config.toml
vocab_size = 8192
optimizer = "muon_variant"
train_tokens = 771700000
Each number is 500 + 50 x the weight over its row's rms, rounded and kept within 0 to 999. Layers, rows and columns count from 0. Numbers have three digits each. The size before them is the row's rms in percent of the matrix's.

# down: layer 4 MLP down (transposed), 704x256, rms 0.616, rows 700-703, columns 224-255
# gate: layer 4 MLP gate, 704x256, rms 0.249, rows 701-703, columns 224-255
# up: layer 4 MLP up, 704x256, rms 0.291, rows 701-703, columns 224-255
down700 100:497493568546440422575484472549415596513463521441522487542583514475540568511514546487522383445591
gate701 099:428516479369444456503544563571495565493518484608496470461477508494501471448371463558514506525403
up701 093:569543476476511520461537438660495472429457506494368443463457482510420500503517513413502551486517
down701 096:569488545504513474486413484451462490488538458528461408456438424479489512535532465356427471525491
gate702 101:481512373625370544508498502447496567507520453487532577481533487450510539572515485501445538583501
up702 094:483501561469445488503492494507445590525509509459536536460488467489485491584552480635625507529590
down702 100:495591446610424440421394425478476547511495455459480496510489526442475463501589483524468466571462
gate703 104:594456425523491551458499494565482404470415486617600531535504544506462519464429497480534490475472
up703 102:518514553565420472521513465434438564531404505556485609491474509514496523483369446513587468476530
down703 101:561493476460514488448567390447510486536555491580510458441429546511446551485532448545536564454484